python train.py --n_layer=14 --d_model=448 --n_head=7 --n_kv_head=1 --head_dim=64 --d_mlp=1216 --vocab_size=2048 --activation="swiglu" --norm="rmsnorm" --norm_place="pre" --norm_eps=1e-05 --positions="rope" --rope_base=100000.0 --rope_fraction=1.0 --qk_norm=false --attn_scale=0.125 --bias="all" --tie_embeddings=false --parallel_block=true --init="trunc" --init_std_qkv=0.0233 --init_std_o=0.029 --init_std_up=0.0334 --init_std_down=0.0334 --optimizer="muon_hyperball" --lr=0.00996 --beta1=0.95 --weight_decay=0.0 --lr_head=0.00444 --grad_clip=1.0 --warmup_steps=200 --schedule="wsd" --decay_fraction=1.0 --decay_shape="linear" --final_lr_fraction=0.1 --batch_tokens=65536 --seq_len=1024 --doc_mask=true --train_tokens=454600000 --steps=6937 --dataset="wikipedia_en"
Each number is 500 + 50 x the weight over its row's rms, rounded and kept within 0 to 999. Layers, rows and columns count from 0. Numbers have three digits each. The size before them is the row's rms in percent of the matrix's.

# layer 10 attention query, 448x448, rms 0.0233, rows 7-37,71-101,135-165,199-229,263-292,327-356,391-420, columns 56-111
077:467519445440438622619568427523467474462586540466486488482462527473523499589544490524538551472464538476489467593490529502509402570494512514479525415488539505564503469531
076:538528422543411516452566571527462559521550554484431512575559594445506422516595490479495512473458495474546397535464544497477490499491561470459586354455438536577518382520
070:451453504445485495538517531478446522480584446493491536465468565513562458642504424621597440472521521466536445571458509508538445579514553498509610457473467476555480557513
075:503536501471480573516538563493484436534465502571401497491510582474554438536534415447561438443507543427408461468493572552566478564524566562527602431497539482616572464507
075:468458545370485494520513506521491479476511451544499559513393482494533528615516448574554465484571532463493484524478560533643515536441458496546628531507540473458525555558
076:473509450437561455501539420467520472520495463552480525442428470516541548510511591456523517517562563537542501576475568430519544413384412482428472519471506484455554562490
086:516569568581557456473435417511483461520402497504571478456485540583434545459417434495476507530550455466507548426479475528435455451538438541424412587526454499438536551493
072:508490570394450482510534537393577548413581475507498592522530403581534582514502507604526447457616474547574478553531469458545488550390419465467579570476513532403423537484
073:562496413565451464485535538460519554488454529516615501541429485486514499466509586429449571463448530540630529527559431489379484458493524492451382527526434410422489453478
068:442470494437438481513519491443515473545527435472434515563439568500523380539503404518553536426481497395426477522479555496619587547543491518547698446545542465548540527505
079:463494547425572435554438485487586449509474500546592535475380426611511564525456547511392488550726504533533549573454508479530601450499400410451474560497508507489451529486
081:505540461564516586563508555620415443472529512544418447487483571474532488522485432575520495482468466472397547507475540503595528548587512508472637433541596530577514560536
076:518520526391439551543490463482532454460604545489565511504532462551485615517469518583491462489630487478489481469611542526591503542417480448544574522469579513554457539477
074:490604515551492504531530534633464490433431452470500458517540599435487439489488443482437460470452448516507490473548472444506485563596555514473460409488482501527550400571
082:505523490435487554473516481571438479451509494491480545479544594487500478533525475543485479474652452423465456460560546595532532569495435521470591525474575482473515501460
078:431511496485522592476463616559567541494511492510469408477405484511497510538502409523536561501393528457403494561460513427576560501492560534496537433449554580488446582628
075:497392523530474502507444481483573577515632523478573565519646424498496524540524591538410485530382570515515613471562458422400436580455498431558465465504508475537435515437
089:514479520476531438536465457424504534489615524536583532542585410604390529493488628548443441525619511577512503488456435470397463449474489451498465559490515437505479496439
079:426537476466522435428522580496573567494488487550487508515480472532424494529536546490555523529425506514458464524476411446558524407492566504499454507527374518429554412525
089:464395451513504503496490453395595571484544504603462501532507394494426483582442584505542541493454596579447474522493556463582463392473463418477480595498429535497540529476
086:412483518556485490530548515500562499514423446462456519463423485468495465540489482436532570456539499521455543556546561440477491509555536477402442485530428557500521438577
082:490540471492507577538519487538482536471459488494509453523383492415483490499477511521532497469557522447539453533419471519540566452605475553470512544513476514604583483498
079:484678535459504559495548555612580482576564533481435539510404558537461521513506480506560502506400450456519407520523637465536443534538536481512574464504622513571400569513
099:530338512541491568483417439411574466460550522472470464470553411486508488538389459550558534479322536486445556481548621516453536514443425442562454543494454565540462529477
092:514427536459590480553456444440595508328538498500525568544555469642423512469482597500442478488629506512582520532479456576560520517475511405482531451514479468545526475487
107:517598512431462518554591450578528464510488493554496479533593541508409468532593504458542529581493602523474513571478512514558421529515567511540503384481560495494511504480
095:489451543536454439497535507493594553539434524532527499435569503459459517410523420488527484476511592530540496536433547511563477500448498475467483425469537497424473480588
110:420571535556504490573475530393469585470477536410506579469437580459560491410542577541470525444569465534499496491564590547412441445569462510526547477520442484518461446510
113:555497469383474446478567549564528501515507488450404476497561471564556450456541532461469397458554493465538467515536556555560431463480436505473523459594542532592542475435
110:371460479482439576455458581437512495462408481510558476532536502615517488557567493526503462458522514536483576529548525482544453435512565553537560568596552483431472457426
121:479473530465492522461564400443488636447522519480546521487470466447499454446514543527528477506542500486563520555520426499576517501370391560457383468673460487418503517508
088:525462514440562507545535533510529541425546560517587429522450517536501516624516526540499502529375473511486473471483494556480409521467588481465509386516455512488484376594
080:456464502525426571358502519504536496465464590512422422529639543469553451459471567511496503590418500512487549506631613509451553483454460450442571391462406490564479416494
102:380529547454514491553581583483597499454535544583530559442464546504543464551438507584504486490521402425465458513563499549475404378442512509428492431516512435556542453565
091:492463583443436535526537595460489524515474515514507484426519531449539428515511485527451409533503480471432551424536501498487398464470484543537578434473511494592596421476
095:451536531490426495521624567439541491478497464567519530450406506530533512557479459489524524449526427498523403477487501531553516500436410561527486451511452423551495587492
086:579506400509542423586523509481421446501449497523551524441477490530601551488461582434474543490492518456528596478496473454473517478503480539451482615555483542441500503467
102:566463480554626430490417443509513413528399530411508532479501447665442507486493518563507559545437583470510527569490496501529608538524571494544531614504515484446408591557
094:529557440497536469571494498506532483411540492550440546567557510581509587468411540452513490425609619515583420537473482413559534594531464445523542542538498543465363589533
097:490412382519504469523439471527483517488417483561509474588554457523559544468505528418510577509551587562528507574486458499465488538500555443402455556492552546448530522497
102:481477607447411546479589562492489533582530420566531488469472513464561480598537523516508448482480488431448481406502511506574429413427481513594548382518510503554576488435
092:459494450492517347541487455464499436543415462537493560572473459564544594445508535436476532473566529518562441583461525441596551486500464511509456591498455504426510598515
099:492455499565407551433558505522404584481501535482450546487505568543557518504460527524455538463398517564458498484510514552509478512496554579602525433553477552570531473513
104:478474466495481483492499490454557466511539500504462500555561540564447552457558548467465503379550606513536460591526517473561466612537485521573561570464524480430497551527
094:468516578534358480437518492513476538515508449374482512476455486507554507521515489539497559534419533550455571498516530458443528523563502507468473525542560430555445506622
104:436539627474520564485510588500497494452591493525628516455476575421504436512539488586549448461656407455470463478494504511533459502494426454536602441448571422498492449420
107:432493492472564500493468496493541493509511526456444421479418471534499513501542511484506537544461581508447568611442502526507547572659519538560419415520474560580432472559
100:562440497530431498539547530468566561459551523500438529492638471460478511551538473438440481547420532477474489500526441394389548517514474468510480505512531501520444587444
122:568523408495447469613481452442454520453402488560435501525608506521462558451462539475469518479528522481559466499472574405496613557470449518440488652559491526449452497456
096:435591466471554430471431537438563513522488616473428474487378491510545510480437508515604541528436490455468459503392409511523529477515531514460519529569478495458571452581
121:527441290533445431527484478438506527460466520529393533562473473578529561565441553474534466542383561475429460566473505521535483564589564482506538574619501531508544505504
117:466483539494478468520478462509587444487494502456513482500412494534483431604496504513507551471388497487404613560508510498490536491517638485497550511543469523513542541541
125:491552372524486574508510567543500578444548462564364469509498502445538498556493517493428471436436512554466432554510526581555565459522547543559560518588473583566498405505
133:533541513541518486611535469573594489459505491513479464568548517534499587543549488425541543455453544415574493532534601511546564496577582523514526512529524566510519564513
132:541387461498432544499465461429532456460528525506476528465564398567514515462461479475458514505416537511491572500565611588420561624464426424500471542526455534600483510455
110:471369460505508464517507435455501488483545606515486523554502470556406455514490605554498431450523591538609551549506543540505461537479468521493493535482476498554480488482
129:543525469481612514506550404508498479499561518409470535575614503562500524551571563467463498560500574459473537485489450558569465607543518478489554476473482459526511483544
111:509387520575452488495526419349517534478518513479501473563531581554492458447486399483520425537484513501546529487460507474505475562455519519476388526476509492476468470613
101:561590485499508518524452537472501519576511425459419430574547617542521446449468464518483523443487503532510454510507515615483446460596491542602487483424539432502419494633
096:447372521495555487483565451539508443517586473428538498445454565563489521432486538437516488397560397459559509497494481500542526528444492513528503490451511427477584516472
093:453535543544457636604407610509530396530409516512526480571453478486474506587528490596515472472490508653511592525506433435510531468503535608502517561522592467442401413469
090:551472562437518479480518390481450524528523525426565461570425452590492508463454483594503480586615547401585585537530395530516507594426524495375441463531608407506435501528
076:437537452489454652519509534623486548505619528455473541508439473421553506576509505500377525471467460529506486464493509510534443511554516487518550399477488572545433409503
077:485472499515441590456549524485572487483525552513467435492566469371504510527597541523422552509511494485502489553513465529486452542501507482631619401491451527473499441425
071:468472524451604528483569569485422416455482477545454537511408487566523480507580469430516533524510442472538475494541556551592458571550480418457483442523545433456538515576
075:469489523448474554495524593412444505475594465527458464544506575472495457495594456418552491476560567478488558506504549516560482536497502513597612347533481540585553550485
073:555491500449642496562549529433564491440493463554490568516389562591547490477564456501552496461537492443549494497538588464552470551461475457498453464484442443433473561504
072:528457586467580397562506482453464511466519471536583533502471496596512474468426538466468506442591440446562500440479611475533532465447458496484491567545523540478546581550
088:532504503441581493531471527487446458534453513436562482490489449565507454442404463518573473500613495554534491490419483483453558448567455457468455617513457510463467493518
076:517447561490554439482550507443535565503565531507531518455456504567563622536536562442540426510540553552512438471550425511495492538433476573483466503527511486480411607539
072:482419457506417505532459397473524509526507555555532443443528348375567549510494502468488516461412486587578478607494410488408533430498461485463498517477427509538537387457
079:391529510447462535498551532478499501514519442493479571531499528484468498577514483440526554384507527389481549437568545455558498523486546477577544386501448517542556537551
090:468447548387519396503579511518599529493533453508536539473447475608471506408422494533520481460630458483578490444443557480505513449490404461488470595492484531447438519428
076:439530484497429546507423569548495475471437499460493547478416591517483509532482456411450462533462465478445598506462506565580555548553589551606540424482533449587488592532
080:566512544446537519464578544562621519467583499452524529525493450617458454457478543553573423395605502481525494437517647502564479548463427511494466514461562486464508598481
068:524509500546455377510415374524497501419479510394405557498411524422464472489503539438431517550432497454476468475533471505478493524562566588535448508645520479487447538580
086:508554442482529424464438513549502450374553529447475563459518599448515552500565468511497486495572476467412436530533497549511518545558461516557552414474581512507539572448
070:548476543570423533538508645535508479567516464471513417450421490599477483478397494503593625469476535509541513512535522545556501558412485561533550415495449519619483503627
083:481419501505395469518536456417568670425580489508524470551477496497547487509548554503504532472385578504567533458570455528417412540483451477540492426495490452513488453530
081:452439494482564435488542478489438520468491475581598540550592441491470522483512530514474426447657509521513564503497416463451482502427421521471414608464543535499486403360
074:454542511525546517545485454454435430567392540473517476453523374460447467519413444485534532508475466488466449515410463420496461421481532569415425590562398503497499451598
092:429487498544410485504447492414489486468517529527531499489527470552480526590375506506561521542521586549507517449509519575580457435586442453486448618477469509523540515454
087:470467521541512543622536470429542450523448558437459502466392480500450464497496562464495538409506534453487540506492563437539493488456500460391432525564397464537463451625
088:449548410456501513479483511501419483503482486552498470453464543529545593544450561458509448525486493571521434530544524579604521418537495618499519384482504570501556581465
104:512633546497486508511520473460533460500555511492491455524522586549550517559492438558451516504501488440595495510511634467565506519574449486518553487455556596545501538542
105:480392505507462587511549534398543482437562566465500500417524443528461478519438450495575538446403554474506532499509601556528565551404428463536484570510495451521455470518
108:489348470487590554530525491462522557483493567533513550543530450494405511488505561489492435484613474519602562526479592475530454526430490488472447522499507495481423464491
123:529583580452579456505567357534495578525496477451533524528536478565513462557565507530466524565510610425557512559502530469593415580504525518469568513460526521586508613482
101:537450469590526434517520480415578555478471499525449503549549543458440487452526392467501544607523624378515473503419555473478481545432482485400518488572478537503448537577
118:434538454514477513525471470493531527508474491548410497501495637498489425511533478609494509444529438578498546428569506547491397442617470538567578520444475458447457429575
123:524387550525507448488565466495567576461475482396507507476470491530425482401454481439519394481501473480609605456498495540445452520430487480460495555511509534572524458493
111:475520516526437588535460556530555474488360529529499476539512551489544435562514448564460395481558576590429567524533520436518494435457570560588614528561546525470434451489
112:493519561511498470517552376489493660394473479465472499460506432510530496350441494545496530539543509502526520509519472496572536547430472527414432448617455536453459413542
048:591491528499499400464450427467571504551497536414465517523453493462413584379482508392535462483463419496473629525470431481491424408464511548438434495502466464499472454482
049:538414455427572473492506483504613466565468594628458519551443537482510508576464559420522589539512482482495546445363522435460440449511426482515489584557394576487578541490
047:578466557514519401478450475428523487484470488368480517538499636483504510388461542516558525527417369447511576494521491573571511530484508539490454551516510545496509492548
051:597443503466581444535504416476504440521467465436589491519339429552487498480476499428569522540575530483511560529391506440440520501531574503456510556465433579430459519518
051:533585521492474430507535532478459486539444480392443471470498491517502504446503444544513491533478467548508402498514514579515509498514553474475596517449513495606498422467
047:402560514468516621410474526559443502511547570450541434511544567444513561537538484463450532557462488556525479487576521518493486572518456558477489504548531439574498370536
054:453508513563447620498541585494518526398582525555555512591556520438530550635474491486427501527404499494528401413563514571551519472481486484488588480501455500454556374376
047:565538465623450632455509525549429472492542520458451518557612440494451451454446494622476450521491585479555488538527517554494431534461380398511568509531493512514496419465
051:523515507481456596485459503502614486512528477494483571527492601489479392504532464421442479509393455458525460424509464382511534440492425521545510476510480552454471459488
052:462551419551608419496475401474443482529445440467479440480461463475470462419517376493594511467540456492389534567582501497497488530445548482486534540519583466521503578692
053:503525477520378535472452552567462503446582613458436480549580466495492517510480424534447547583488536527510479513518474545498458513492461511567595478537524414572538386515
060:481449553470534442530519441430608475540383483458515501538339512538537514492437509464556510528475407414473563448430507426606530416462589461510493571521484537450559656547
062:476624448527477571501484535567363516542516508483505401455493524430466490524462458566559514557602451482406519544538485472537514498466535466598575413491553489570477531552
063:489419544495511478527499509460583469507487511521544587526462520540541455501519556406413518416458490481559478446446501491466490493465486553426435474500398420401534484427
070:467505497541590449549492428522512466568391448504454466493358519527480496480474497490540519503515509386469542501437578459563533468501590533522557507565503584519491600536
057:505538500443521445540494460520506505533480424547540465539537519446502523413430513575564484501505427466519576547371520412635556480493518468580522515467505564401512553548
069:531478454556492518455505517515400565518487533520472460528476404423503450511498531503492508551515500551585501592522474500506442470565472562432453446449555451579512474546
079:428564428581474540478464548546393536540539538433457426577457379489457481529480477548497514564563592579435499577538478523461483476561490468527486431518502457639518410559
071:478423595414476530448428556486623458454564465520524504400600524573541525575524546472531488473504557486454465445491489541485465515444499524484580533550453517447423486426
074:424489488580496668424559559484476547466603521490462394508493464488495476499489458582490533547508611553500518591513517537492469468480448447500520459449450551532528448450
073:573430561420515474455522538445542500475514589567508543508629533517486506503583585446473491448537521516596525486492486506469464526385473500484479433451435496551408502435
072:544577504469445505503481521473481501429544451451476545433492613585553576586473408516554532423489454385546443404501550571480446515507412507473517613501485490518481512532
079:546524491535437551519540398463517477619502523537483533520591625578444439448512483570496559453427517487478478490514621431544507505516530506515515455432511526475488508594
092:507401492497587617421505522482546514428568570493482440499436435482449497455461492543509492548476563509577494544486499549511491472429435472471472522432480511538471445479
070:525479504550576515498499545461480581492536579443455552559525543501413510476481519472516565505660469472592544532467450508578457479463610507440453403461454425603477495499
106:566574492466505529518594395526445532584551571510468578605640542439447486493582441489507528534503634472496472536462527503538416566513479482495516413462532470555489484496
085:468365578517501447520534470544622514497404561509569517445540471462480500357514498439486520452499564479522546579508479513530416375468452508449461523530469525447499524455
134:483548531545483442591530468429479573429457508438459506481492579476527445408526521517550492436508406550504581502676541558478376454584449567512573469582458496554483469522
120:491465548412553433446566486581567485525462470422450405462519472581528528444463479402494411541432504421520531523465499574550477473431548497398460478587501580582556525423
131:414466532475417627527461554495530505448364473495531493502542485522456495524586430582494493541545487538443608510534491475515513434528579570526562505644552514428526455510
131:477522574512485440475555446495497611448501502410481497464520425456519484435458528476533460539618476494588481562476459560611506509433438506486393406602481478487502464435
061:578559504407502527500613464509415478456451496494501575498435549532510563548486490471582552511318577527495545436426437468554494590478498584513522521490507400554361597549
068:636523548517492481465515453491480476425429544567429533483548441456419478419456555421528540538508470451476409548529517561526470476586514585485514495403430508506504407519
066:503471581448417479539455508388384457463437477403529567550485568553514519478493502518463498510544430521533529521509463536587430594480533544532515499467518513448534547466
062:528570492462441454491439433447434406538461479489428490414583511516459489509488516458572552467447457422466450463429544480556551534465596537525582502410504531497539543530
070:417449548349467473553500495400520498513435418409500527422493543501452474548509448545466519472546477443449526443501518497555572518443563410539615522523461520546457593531
071:492494532445522523398523490465511516524514412389553426470489518540501481513500502517470580453548599470556566559529553431512506521418581448526554538501594520533554469534
072:487536427539582521438567532611458557541457540441503448490464466533553385505490481490444432502614516493507487451483559398464480479449529455501499532529465508495475438448
069:379523480487452512604542569539498558418628470493555476465511450490444478593474455573495490533559564500520566523562405475476513450466499410582440428503576464485467547557
069:497580478552471591516468580521509548490579424503460479509487453445602477457585565497459475579436546561536554497530430437420422394514537487531440508559491496551492402421
065:515535590479527540504467460406532467518458477534464485552478610523546515532448492504582520481482455355440466446473566565630558580545526513474539459473561546509510589560
077:423477489413590450475496525495537525477492432450514513468441483547503418493479540511435485482676565478521559524490505501482475419405500427535561553549571496599461540540
071:590503507468357456507481449431465568510419465568496575477567590470456532509506483507503505479477367499553417509492525604561438443471453516461516543543561582501520491537
069:451468554398510543539556477467575482467514477433595503532540514532409455499393497508508531403607484393468605470577606490569614447483486468479546581458526499539405528535
066:621504567567525406520491491499476519509465469472404476519593514487571481535536541578468396557422456611531521524511467471497464490538495467425455507601550475425558475527
076:482487527485476522492429489505447445482425457495509547578511581468453504524452480467515470437551405402471439454518458607576580499482492524538496549469496441401493511528
075:518384491538500514628425519527525543525613481539470544520520582521404506414510430466534498491391452512500426470516575497570530532530396508560543553454528559536504504546
079:503359541447479496528562515479603532525580502497448554602481411523426573582488548554461472514412601572570603462567544435467475500420548503448434479523555418479532506603
087:445509445414478501524516556502498544513517493460549467465476396551532489468452567508414507579639585512421598524536402411406489449484577452497481531481517468548487451475
065:400572451569484418504531609513437562503494522462477469407498466448538443467549511379583466543463474557401451550461477508500446529468465500548396449528460597481441429484
074:531440430506412514520506563453548548530573516460460482473444457480512527540465514486455438612490605513453522594484496487435416573495497439521423491568466518577500447432
081:483453497575491428478551498512600481497516528506414447519436492526524498506609472432511478435547485565450496521445519551484500505478457507436504472598379481422480388529
087:546544448495554500506441524485391521474479487557409595468493490431503504496424473493449522523619483388564312603483458553530429498555455453513525507590490529566536517458
085:557588532537498497548582448533495517539576521538496521569496511523443486581541493491477513469471482426528429470465548505505457513535452456530592551491544543520482515440
106:476387503557538601487469472433529548454577537470496464500459400554545577483410507563549542481413573535511520525512584586473563571455471475471511556473432501557515413461
091:446421532482605508478521571467556530378539536554497440582491468622422505498500559451491466492622632535596531526508613630552496495455525476435567470500471454531487445503
116:556597493471557532477617454541569481500531539568526481569597564496411478519534434499457491515537598505518490487476497486589434543476508478495591496478536519516493472437
106:451387556589436548445493512466639540542524557520539460454511529529430475473561383475489477528454585541491555471461549486495471439426424502552509446524486492425474453573
115:473571479594447454570494462397470526447465542470459561500524567443482460445537554512475491425530407531565506535640508569508370445577427506490507503530463468472402486554
119:498425500430545480489548505587591453483520515446444465439502503586468513436500531386499443423540499490519513451537549606592458507440472552421511546599472544567526508455
119:393491511513401621490480589446574462454416468510543495530506484553483479518536464579481451458452526560468645495542522474554525427473585556500554546606547519435465450475
088:502487525509559616490572391491401470425570429529521560551469515511534456527469550454465481595390514582534539477541442547447401509510522475466481441550400499513492482497
088:497572502541493551483489516507524548515565549478517517510562516503476561439483574480509438580345496539512495533517467508440417436467574565478484413386455565550584413504
082:482441537482563579436556573420434436437481401601547522568446558573523501509441458560493545520521613565496556521558400534556538542471408517457455453464516469547446506527
082:472432500565545563476528522451383465474495510582563492504456603464467531437496510588456425507483573530469554532590531548623381556534440560515591446487470501590514523431
088:490465529544553484537552535429466463487423469452485547453422503514520475545489444469552599439590525468536489406451488564537572549565408482589524589556493458421491578526
084:557497515436595468422492555538493488494472501526537538424482417608456486447467535494537445608547566442532627588497537491506448456481481540468453587515525472559486503425
098:503522520568512406465475528574524501561372556421494467439490476519491448480533449510537493528649477463499458468408552528581542487531427489455506584467567506485539483570
093:464539488431598412510509562485572580456582486589522457488454484551530563609400534423481487454585520514546513478458414413519437526426513496482476540576567501403483578507
093:471461517443562473407510480519524563499499476535539478487493361516514482511485511453439477556520529561523586543477480390377520430427584460412442496457507501563504472470
088:451459466515499578556510506543444490455553471569534557517479578482484533513476506460437477554474495513487572486535492613584500513470465498508658395478453553525533547439
094:474509538465508445507492548515573446512509432464589460500462466523474481531527489502453518488660537402529462527464544552557499543525498513521480539499528502418544575548
088:483485523507500575520489495536439465445469519553465529502531522482518442585448561511445528462437509547447585509491524603561506530549549536567654431617521476620568475499
091:489466625441480523466550567546545455480457455486574503506447472531445543465510540480447432446564550500476443434564562527608529472540538554527472581539562535438493541516
091:483545529485490386477576479518490512451417453466376512503539431488573530634538507526512479525495484549517550535469463471506499554491550487448518518550478504584498484639
122:462578464552478546493502554539433436493590569517571545513481628454525555476482530500488424515597481556462455455576450536515520516549472531504536439525536435506516487460
097:457438481498493621518449423466506485535604475461513579516571498512421557462514474512508531425460542469494432510482510550486511545481466464617510417492503534474557549491
114:460456615476507429533618472430655624470491411503411489552583440562522512559491538521481537462426539538621511518487483469452436519437470472502463469463481476518455497504
104:466508505486573428513563597516546569487439503574501430490523458528499510450441502452498437449636484434528543509422525410504460508423433559399403568447427491523495477486
099:407572454569547465532446481500450458518510577409528476475404549515492511457469392477561474573461442491396505518411459371505560550531585507459491490533454550554468441644
131:505440505509523422526484429508580486502421528455508460512386401565518567558439420461555433566541514486451602518392469424475413519559552525457501578611422540630498487519
101:468549523566463546519505455580502410597398545442427568501444485460497462537510390500464516427572480491458488486447506507464591495556475469468519496524427514522491436546
119:457448416526491533457382584583500501472479557393419459435462424530549552492418523480514453451501603577436463606527478518407458446515465516590542495558456531564458493475
115:575600493534468585527516484563477503489496567500500567578507506528501519597547466521476495524500540464507430449523493466481508454641497539544527523500552508618491460459
111:504437477494443598544530460530563491450539547539514479513580378479527461554422417531497459536281537496451489461518620539487530566499386512530445551493461491540460444508
124:409346496495487453489540498513558537496519497479432554543480479553430498421513501445516459482421566555540515558558607541518519529470547492539479523498496472508514459533
122:539527512524538477525575409595518449516533466452519552561618504540480476497563520505491501558439567542435490458547580450563448595517568533487554488481499505574512514525
108:456467544518545495551581437436603576486518482484527508561615500607428495422604433466521592567520599448502508497385581467455469616539530470453462522494513494498449559581
118:474539482537419542529466548443500514537523491584444513557570629486468447521528493599560582390568486517477494508545525488472448452603483553532557526455535488450492521558
116:470451457505518415531529494538551553457464456457514528460518567525421458376507518453524398481481431494538540473611512516549390451531556489400442473510511567501499481541
107:440549494511424621523463564487608469437381522556493442555469517516501427581495510554491452404476571499466557520590537429518579458441597565538656542545540489415435467471
055:469468601422465559606478470544460433518469465478461444511560551429581520579446484509438573489428536524469539482421521524497423507474452592490584508541484514431492549625
064:490492502491457454467465447489452469501459493475442530535520537507461527501505563449480533464414510491493464484478536529549483594520498475583599425434489563452547435529
061:515440501485503520441529520404498545539572540536529497574382582553479454472428392478412550463561454550494499440581520468538516446573455440557560489498532540542532525505
059:422474466495460486478501524486557433525480480478419506542453522547513503486488460517590555502592484563376484487476528440601459462539494558575601494431527527495539565569
067:468420549451513595518468605452524573473513508522471492539440510551496439560426448623532442459583527560523512466483497467576499494499447522548568518442488486470430482529
063:549514536474521446497522452536508506520593471432523429500447491549466478478519599472508455471505588572508525529482504497451521473498538483540510481511528422501592397510
062:485592464496567510480474496569430506596474568468535479537520516496542467380515420424515478518478539478538473554501491483420446459505534426402401535553491470530459502460
059:494490499459499512566489532371467560427659505487501532491510523607520526547528512556509483408452578544473500412500439438496536501432480441504464423481469444484496537542
064:606550440514456422526527443505504508495503490426523475452514397466499495444589609451454499514459562550580483507538423529380408459548527446459445516517447466525489428450
062:440368561440488538524558547519491506588566417463521543549454495508515481568465513549502511428578483475449555477484511505596518506535497499544606499497495505483503497523
064:400520514430515470550503538479440506480661559510548449472425512613525433505531541532483515518558495485522596552550508437516509394442470445453495477550472469495468491518
058:525455620494407530538539484541512474592518480471448550433595531486503432513575482579473562427555410551464468435494511516509432446529413510604611524494638499572494497530
062:456451599410545479548549579546557596517571531564544437439484505550538497510556522469514510479488457549519512475552486484586497473495485515494475483404417488477507501481
070:536540445558468474501441549597440467525377491445479624518586583425478429495547456513451519473525572518511512536509519470457459552500519547491467489590568463531458481539
064:512543559452513518478476525553547432409576511490483612472550516516487523530537530567394421539679480481566500436528489565587510516554495475491586573506496449429565487373
073:524472480605472591552517488425526509488547512515488511460518569543485524472394385569495534456377441486448479513434546512472586418479416493509492489503444540479463541569
066:453386493551492511531463433494593649510585530507563531520484536416407482516444581489494491455379587530524569537581475484395516609450420435513531410472569504488488514577
076:452431509463505475462461480500531501484669516437591513503511457524444516537595550537453499479501537587476617478592462445366470532384464473537512489422473447502482481422
076:474521514506483388482546547468557476529451438486476498596492414478548536519511511447542474511612535499482496521415392454486448522511551521476428538521381479508512444452
067:444433431542451571492488428441544520456677496426533469486523545494409442543586429590497527511380568594379493511564545492456407525517437481509567559502415478490519480475
073:475494476574459430512560558496557458517391531462471528544442509487475453490499445480475498410573536561520439548439562455441543509567514519442426487484393479543459474580
070:505423468494574558587483476452427484472504361447463456442511493528447567423408546523527489494544540416564353568493518485568552444487445534393414513577501513477561526487
066:502542475576468554562506499426522519557564546482510549549450623596505487557575506590548523443508538429515423575475527526546466513494502459570605596465516545565440560453
076:511424400507449539466441496484471502499512516411489456558465483456505526531443526480613533542323558437453464516523578501477552516484534398520510530433488541490480484580
073:412399537495582530514418579524577531461569477463463496454503471552405529498455464484451393488655474446545469564465586542542581536461534458405541527473541395512508507515
087:548581554457515535575552412531439480563510518551472551590594593469438502587550490503481538521494567491560447546518440538556400523505493537561530481458546500563469503397
084:538417484539456439529525462457644582501470516514519536505584549472499526480524456426527504545447571464561565462473552543524464566440528530470469430428456489522477548485
115:496575490584459503574484516392480578464458482490469454496483612461562458469539536547522492461551419571522532485636510536499400463554437551542588497519467414552468479512
110:489475518447524464494566475534507475468464540418407500496526477570520502425515485430485366468516468450588552523501565538528415456470465480413450475619523570555518540473
119:413460491470421617512448550524499504461380477523527526487525476565461522593564415572493457491499533574436625517521495482486478437554617542501588529555535515462505470465
# layer 10 attention key, 64x448, rms 0.0233, rows 7-36, columns 56-111
049:490418502431582502577525498536551448483513495447487499432516514441617462489462467538535419495493488511427562438461501568455435520428414587562529495458508526485552482498
043:467490495473517560592490496477519521527492487496473478485470543552513497528544412532566450508426531519531523473540484505505391573482452586553517492490473397485408496452
051:493493480542482562555504413517566488470515505385515390497434400479466490603576506493521485528502516578391406483506521531513512419487484515579602503457571535441517440471
052:496541485454433536527487418470565501475535500362496402491517428498445522508503463512577509577542453557497363500535451574534563437457478494611550487437573459459493433445
049:489531439557472506469522459514403450536490551553544487484548549454485513502403600533496536470458539406442492562487540560457600405504397522444493507457518547519530495607
058:514488578433459508432450532485630470544548516440569443522492486507517601522531590435582518566459467524498451417515346572443555399525595555564472450432457464466596431531
055:513502477560491524465455577516409444558565533586472530505532563583491540417539563541473513417462511525486521529597571426545486522521519433409480533526494504583479440571
054:531459468452594412489455537514451480480462582613485517417501482508571514523533579437565570484482551503521530529489410506529487564531490504496442510501426471455541430474
061:540509500497531459456455484494593568472556505368562451465481427529502615593569504486518484553579490576532472466522321502523446506445486499549545466487436438387492505446
045:567435541512452508490559426427539490444419548469538489569474542573483460456400608460524497456465444500502482438478510574480573430413471537440524456510500507421484436599
058:550515515513471467443498536528435467559558499661524599544605547452515468522442646531489516391460514503511502552552567425528456508546537444440469448587517539528460425513
050:513441439497531540486507436496460395523339546429436485477546545458516502487528504521505515476457464486459500496483506537442537567554450573507544523397471500586455419555
067:535402480509558429488525609447457491453443531630447485498482489465658481527476518484616585418416524553521554561417524567418520476523557481483471459566497514529509434498
069:407498511498550547533443457570568421519476482507487450476477464445448524504557338535500488459613551394478493479473606476491544521517509549489496540448531497584521456486
061:550466558432467430469545480387510556430455451543509516506459488551446521542452592475505529550492503395461516583516379513481465508429517534455444495498547560375506616489
069:437429367520560439500514511467469470495405467572450510555561488410519507492458478527570537502415458474490611619474478516466526530545555529510413529479499482514469496523
067:470474462504499469444511501530581552572616494464530491501474401487425472571464504461588503540515506525428534556579418507469515479442480518509490527551419517478556503469
083:576401446592441446436459546544476492465473524443414519466516496576493525606583473491507552583472565532509526575538480539476509517451524489432522481524431418533475486452
068:436605502525467498564481479556494504518486519358536462492536509488449475389558397529482505530610425526400422477439530430507597503527428541497499441525446470508518537572
070:559467428551612496514427482448428550447494517457388461505559492485530549567478526530488548387517500535541580554469522593521506585526509441513553493534532480436413499531
080:425451468513487487493436532431477561496397511404448425474405412502492493533513351462577520502545535467504483559423560463518509579538462553431504553515466437545512444574
080:453451477549599486528483501482460570551353487518454447522453521439464493498588505544587543427479558546535495518463539414528577568595480521436490446512469533551438511535
082:496511470505533481477545497413533616495489513477515489431468490530424486537448525499560469484328553449530581537445483587591433438518587506516414527461569436499467571546
099:529594554477388449457534500532543472540516516568539560486476434447521521571494599506538525456418492558434435464452488469525445458654519455547480498489566459518517543433
098:493414481515578565486470502481581547433623587512456450527525463508573504497465408443512481466521534542565525561531541514498579506414447539488423517573495534431417533528
088:468636476477540555538465506501396412570413509511451552565464535507501501601492618582534494417577453514501426458499500501481501435599545516589518426508629465459493522517
120:544505484434525555519510380447554502534497449481532533495618506517462528485519484523553485559569576433513587447485554491523407505453561438527420500479506501564484495521
122:543533532484471454587549483463474516442510531557443498606459532450592424475551542543464555477529515611491494461522483501571458504602421528579526456467480498419575476524
121:443487587507446416522473427471478494462559481388442470532482532561593500482401419499442476475526426463523563479489510494544486496549511437495568525524449520468538560510
128:423441516405527620549490528569526458481483501523561574487508537484474539598516436537484487521422480475506539446510513555362380447537569586536530567477546507461573530517